Each number is 500 + 25 x the weight over its row's rms, rounded and kept within 0 to 999. Layers, rows and columns count from 0. Numbers have three digits each. The size before them is the row's rms in percent of the matrix's.

# up: layer 9 MLP up, 512x128, rms 0.155, rows 206-252, columns 64-127
# down: layer 9 MLP down (transposed), 512x128, rms 0.149, rows 206-251, columns 64-127
up206 100:490523503515504500478521458492489468518496542470479477521484539513490526516472520519499540522530472517493502535521516519496494470469537480448560482512493450503497471510500511472521499505518525
down206 099:500520536524503462516506494511486481521530524466486539529494456505500510540471499546516517561488501487486498522502520480483483482504510498525481495437564535498533520511488482486483484488515497
up207 109:497527510522526528505493514499511511506460503488542498519527511480508487535434533494512466518492523522545525475509460490505488505501441512516511487504523496502476500455497499500465539481497492
down207 112:555510484503500496504479493475490496466500429448505502472463545457492484521453503466491547494489533471491508491511523477497456523453478465508473527527492459495463480514516479488495493506495477
up208 098:455518557458496525475538533510513507494485495511520480548497480514474541475534463482472510514543463451484482480496512493508516500492464505511512476526443477532508480525493505534505501510506500
down208 098:506535520467450506463472486459505473465533488469519451513449493486500486508519499506455495512495518504501512551492495474503492470497534507532469528514507522476506469511480482527506529517505504
up209 082:471503497475506526531506533529510510513557449477490472438468500515565507488497500497498478520540490465518525498546468455469482517465507540472526531495527508494488526526508476486471491546500478
down209 084:497489467475499509497499472533493441525457524499520516484489496485504492474506515484477497508494478443479481408494505503483497509521472510513472525460522473535527487476502501519517493463493521
up210 092:493515543528482516505480545544511518499578480492516506484486456492491505484516501528499489491503517499552460521504441480519472489508506502455515514509512512479507470495514515486454469496542535
down210 086:473500473512479538486517466555484509530486527530515490479440515469518524487484533473492491506499491487495502473537420515472553508500507511505480479485496455537516492495521509477489509544481503
up211 090:466506500488512553496535476459484493521494524523488491506472466522448508498530470533512490462554538479507502554532486485537457492510514543536525470517501517522445501517529517474507491483553489
down211 104:511534493542449504503472460489503542509451498461529494476470524493500527465508500506530518454482493500501501497510529494525458444459532494473532471556472484524498488453507475516523534476482492
up212 092:557512486510480493509532527535523483483501512536528505500496516519495467553527526481487519541525513486519528525530493468527505492465487511536536532503540455506480499487497544460458481536504528
down212 096:523471483531528505519524492568436510545507512468459514483493527478510540498515489541502469461487507478484511549496519483509485508545514452473480443516505518508531492506464510542486466512502475
up213 105:502521471543516550522500479488503532498491521517500508486477495508545489509498460469455484490465521514478493504506463497502462512530520461515488522459533472437459496554504494499480555530481507
down213 099:508489526458517475513508493501503522521476513515521534515529484490487507478483534496450478515531469527490505519475536514478492463469505543481499497501496548520459508506515500512554481502530515
up214 117:540510492536498464507509555543481515494487502479497536510499518514483532515502498504483522497495539514531531496438536514513464465475523507502519470485454490495462487492513497477462487492457475
down214 119:577491505514499503500511516548496555461507534504451492488527468514486510539489502494535505506519522534510504481506479492512479434493535494471472492499545475544471536478499481489507521512469497
up215 099:509532513523487488513473511471534509488488537516500509515509533467544487526466488534444523497528481482537519471535502461516539448513454462484500521473514501454477471478518538484489454505512489
down215 100:485511500512505460511477470506525483493478512458509522471498512463499502514538454529480453523519485524498501503498487445484488481501552478460486489495480521501508514485523488518462471532515557
up216 093:447443470496528480541478514459519475491480501529515478519501527537519517531525507460516493502549516518445506477520512470501504513469520494472488531535524489516477496485512506517517517479490492
down216 081:473512501507454510491521486505521489506432521541485517492482469454501506486483491495476463515477468465492483465527470536522526486482474535502464476478510473514500499493501532523514522514480487
up217 096:562510522473522526465507529466480486583500468488522495516509480488549543525524509495507467487483500551499499465495496490524520526476492476495491524467468459495481521481460516474493450488500465
down217 101:521518512486494498483449515530538455496470493520451526514473497550507448502507540527515512536481541486467472461485477513485494449488521470509500528494502504448518502444515474518484521498478541
up218 107:510568499546520503503473517512522516529492494520482477520521471522502478510482470559556498459554504487496488482489485488504462527477492509476533477478488509511484539507510492490469507515533495
down218 112:526519492487525426511484509492478486490508498440513473465477510498500495535479468486487489466517452500541505501511482454490476503518553491490475473511542526482496479501509505518477490522476504
up219 115:458440513472504491523552519471499524503493481469470486490462486521516507503560499544448495473518506512453490499475524522489472537481542480504506487491487505487528506501491506520499522494419517
down219 110:530477499512536489528494514526503487521525579538512504489482519484456520494450483445547442481543483498518515504511543541529514483516504520488510507488526509531469476504487508475495472490520460
up220 094:520503501509531538498484520480489490493478459519518524486468462492564485515490522523451539430531555518496493482537504476471497492470507531470460521508464477531471522473516485486477491517499502
down220 096:504461553475484543458472495525451472487507512453502499513499461504450529539508523495468478463496483482476507510511522481535524459498501530492496492513513496497489510518521501506547482472512546
up221 099:513490484512511496511495529509488492511489513503497494531516500473491487511488481500452515478496492533539500474500510406456501531474465443501505505506522468502488499512535518496494480452527510
down221 103:521481519534493508531504523469490520492460468494454474516539508521456520515522490456528509452529519486492472503500473508545508537513494482505450544512513484460539534487521504519499513493511531
up222 116:472513524496511527497487518500464494546514544500509544552517475528522519491497498503480511528468506477496532525516504505511469525519473475431502504489508496518502510486476523451466540491552493
down222 114:481471530541518492521537486491484454521488496514464511509567515491475518501481513471522513501505430525470441514477522523486495463508464516464485473508482479493497520456518488478525532491533506
up223 089:486499483531485486516467511456504489498489509472481449538507482478546521496494514517498516486526529505517480481519465501494498482500527518520515507537484521458477521482477483506555487509501493
down223 083:525510483515465487520515498504543482559468528496484487454511515479506489522433476476513470536499466506517500450496449517468512466488463465523513467511491439550480464526522521510461538499505494
up224 088:468506483506466528491458525475475482467546473541493492483498494535508539484494483500515514513514499479470505490518524450538502539497537479490509529518492486527499492484519501471471521532479496
down224 090:464503525483472490508557488446494452496465529466535492524499487510536476523527514474530498512468474514525437516496471492484494505512486488556509496479509506512522488519498465519498520533481507
up225 106:502447470500478514517515518520551499476491462457500541531552467473503515519509515511466500521471481501550524501471533492479471505497499490481487536515484497506481513494481489509469549514536454
down225 102:506487513490494467543516516463478495473519531511475494488481493517481509489532501488522517489512516503506478589455472502536505488490494532519510473488497485502525503460448534489540506520502505
up226 102:487477500522498480516519526506486492495476497524508538486504507486501543562563502533513518461473484511504526541510492503484475534494510516523477488555452527460463457514461502478497469471553524
down226 098:545505514506527445493476479489507466492508465493502447519542494444446456512500473490523476542505500500561474541472506495519525450524481502476509503473486501532536577498487513482476497461517510
up227 117:543482492517529500534538504536496491508485465512462566525488502475539517495469504513506480499523576458467499483499469477541499499534550511518463453500460475474514493467499526458474507524525480
down227 127:489434448512474546478506523479513507448497526484553509497453480524523491532525482502490497518476528514510491536521491464514524484459530488515513500486513505458472520533505516484505475505530522
up228 092:501511473543532440483526526488497510493530514500443517508500508517498534498501495464543537448503542489501525564483505487518484481510520513465486535514520510532494471508472470497507525440518513
down228 084:494485520504468519500479492509509508502494480509503507449506497469523457452532538500502488536511484513487509560557487512475469498544510487535526452517443507475534542536438518475498551502461516
up229 097:482521510490489501501530514512500488549499507470528487522492487510510495499503482484491498482514493499500501526518528534520513476535535497468529536488505492501508490536522472527498489507485512
down229 097:492477484504494484501518543464480500441533510507490501483460518472522502506557500526514495521507513509481506503541512471430501515491495479478493422512521505493524470434475499463503491488485541
up230 093:475533481539499492550512492501538531515503492492471521544486522503535540512494513450496471554500504504487464474452521514516502510541480501494510504487563489485555485501489502522472481466523505
down230 098:534505502480467489510487500472499484519482479468499459512493536494492570463514502456484477452452533541488529470515470481473507518454509507506483506492530497491468478501502511505481518458467438
up231 115:482547482474541512539496488499501498470503497463508495510541460504472479498549503478538510504543489505523485492493496455519528498559519539498494475515507457526479503492498500502501486497483469
down231 107:476527539509490487498479490511512522463520477532525481485501501445508531502479504486488498553534493459498487474507500500465494444480470463516491504481474501513469541474499508494497515429475455
up232 100:512468501481513475516502464455506540553510514487549501516482461498468472512522521466487450469524526539502534514461516475495546494508540493468499467501538501467500469498507500514532536486489477
down232 103:497476530498456506485505534484509508477505503496490527520500505517532490535506529461482549493514535476473484557489493543489532497485509474498506452504539495506541557496493500513527515515467498
up233 111:489500498515462527551537450507514542494454496513484473546496470516499485511494503473502524493495486487505513484483525505475489482510480499496517497465492487471501509482529487520479538454469514
down233 121:503447479554469449546512481499500505493551543539494506480552475480448472506528481486498524529491521527502508489515493492492516506519518549533544536500517474485508520503513479465495505522560523
up234 094:533418496481514513458529519487482531499496529500481466522497497506501514482495528508479518475532505510534517513514485492510496528485556537491456489481519446504501500518531499519539498488499550
down234 092:474502538501505522518538477478568498505522501478503484445517482489484482487542472449500463493497525474492480538453523489511493527463468500526494530539473511512472494524475489464484544482497467
up235 113:489476507512480475448468493479486529521543526535505514503497477483517505475494477538484494536502487513537506456464533488499476534519496487516520519500514455509516477508524498501459523529525479
down235 115:466453498477510522505508525540515496502448515495501506501497461526477546491502476527556529550521485483525478498491518470498556471484535542511483478485495501517492531504528515534508446473527506
up236 098:487567490500528474495484530497513513481489489494503493553446474489505485495509511478487491476507469502460508489492523489503490485548494527512503495491520486495470452486493498540453464476492503
down236 094:526496481496505534488525535503460489532468470519506467500558523518488522485518491540504504487529514489498487513503484483448510499490500464506480508484548472470517524473478554472522520545527512
up237 091:530518470507483525496474540504514482515522539470508485500495511434497548495488513568503484437518463489527479518504479496513486503525487490520502487507506545487490523512526472514493509486490472
down237 096:504538519466487548499539523500510481494482533512487523500471487463532495482507520482482522483447519505457514461537493505505539506525474476463440481509469508490464489461519501496474485511539497
up238 104:477485489509522501449469539506511471497507511453511487509467460518471519488504475507482440535507515477518502510505502508529436478486531517486495527494490525486510452512530516483508509496495514
down238 101:545509558483483489504504459479517527491509468492509499465453560485524519512469479526504511498526485532515563490516511469515454498525465515508521478451476507492482471544462508519507486505520490
up239 103:515511465482517513518501484517508474486459504491511515510535507498472521448547490485495488493523524509473496481500485464535505504474490468534480527491492488502443458445494515525497446473493465
down239 109:492483439503522499499518511522495510479497511537472493505498470523477464500510493500479485480554440534491496507473498514486497506555512530507473507506514527489521511518511494474525499516515518
up240 079:533503518471492506487477467483534512499490466465477463510480466463558532505502487524496501492537500503532485481502469482491462545468536515512500481493470539462501563479492473487481498512471452
down240 088:515511512497477489520525466515457446516475487554522546527510472519524518487511533503451489516460490456465515462546470501455481538477508518484474486500528533504477505472470477520543497521523529
up241 083:540509517489543496477502457485505572509522515492562493494509527528512479549488533457475506527516497506507523487495450518495475461494481471503493512499457479523516470487458464531463450500471507
down241 086:502503517532485456483519477501509503510488501518507448522491503480502502474460496522480497513462495500489560486526464511533501521473509487495528451463512492570496490489504520497524522525513494
up242 089:513499520500511507490500515540518513528482505475478544524485511539519535528523497451539497468479498505544480542494483461497515479527521490500508501465508495504476470501467482465490466490450559
down242 098:504551511540524476453536504473511522487538459496468471463506496492470519544509512526531523491535503490520516542528527484540517481480522527495522557514453542514489498510490515514530485499489499
up243 110:482476518486462529450505516506433513505455515493511510514540531483470512474480510488491493519526469489521525526523501494500464461485484518486517504530467490573468474477516496545525511519500515
down243 110:497466475492479485558503490474495482529490552487517491492523525460490497487518537464511528514508515515465461533492516506469515506501483494499461454526522485488557528502441494491495484522504490
up244 087:512524484545527524515490514529531467529497495513498448492462458467513452462520486517513509495504505498504502529495526536520479503546488492522502476526483525453510550522523470461500486502478475
down244 075:457507533479438487486529459533504494546459492495503491497504519456505495477471480507518478511484466443530503482486445555479549512482521512570471496513495496529514483496514529519527525544472532
up245 113:508491515534496486537454495477512546509487487546504530541500497498540516547511486493467466509518476439478476525476471489540513500516512472453474493460500499511558493516533487486497488539524543
down245 111:506421515469470479476504487493506507503477505494499516513493497529509520498460489505517474508492546489479490508510504483479526474487495492536502517493534476498463528450551469509462498465502487
up246 093:472489525498511530475502509468477511517471508471532480535471528523470509494450491525475504469505481481486527516504474533499507534489514548498539525501523540452510486515490497535466553513537529
down246 098:541510500519527503513453492490478481480475498553500471515512494489489472531497485470513550511488485508502506483475455522457531486498464522516477540484501485474520530501485500516475493452485504
up247 102:476493498458486497474513521474487523481479547476496512483474512438492522460499507509522541475512501502469540486505506506510487517495514526464455536516475471519493527536517522545520506487473463
down247 100:485535534502463496522476509481489494537539517492532505534497519544499446482481503496507512516522514473505536479512521542469485505543554514490483481467518500492548536440443526495525497507477543
up248 116:503543524529539508461458470541515492498467533524507518508518496516473491541510496471497512492483502505480538495489527502494494514502512506477488522531466515500482469469534461486522520522486481
down248 111:529489466489469488495515515532453510502535563450507492479535474515470504537488508497500487491500471545458516469504525489515477506485440470486517528516517535487486496492528511498517469492503546
up249 098:482549478483522523478475491463499554517493479494537495435533496496481540520531482530496509461500498490480504501515490535512520457491477468467501476506535451529497534506506504515501487522519512
down249 097:533491503492484482467477535481498461503513497513508528536466520528519474511526494515507495475482495542514503517497521440484519497501513497503408504477495475489493474508527493501489495547445475
up250 084:474511508479558512516480485521497537510506488495525511454511483564483496525529501470502501499513511466490515494509503453520524521485501464484517506504496455518504493526511528532490530472505548
down250 089:543498491515484474483487514529518513532504504489489475521528468483467495467473503543496467550504451509491498512493441509468515530521552468484527497482533477530508500476495507459464506473475441
up251 103:509483487517511472510503522469498493520491499496486502496497498478471514542477468506500434476496494466474518516495493485478508497489518485515512511514521488519503498499465567494480516433497548
down251 096:508509492479484506503522503513517559460543520519514494502510515530532495480515504503495564506526488544505495528525513492508490494500473532480489552480501501487480495488492458473527507557492487
up252 079:490531485468468515468473536471492509439499503456506513518499510510507524488493506478521474489490499508483506508539502512514481480472465490507504501462498452494508504499534533532466544513506515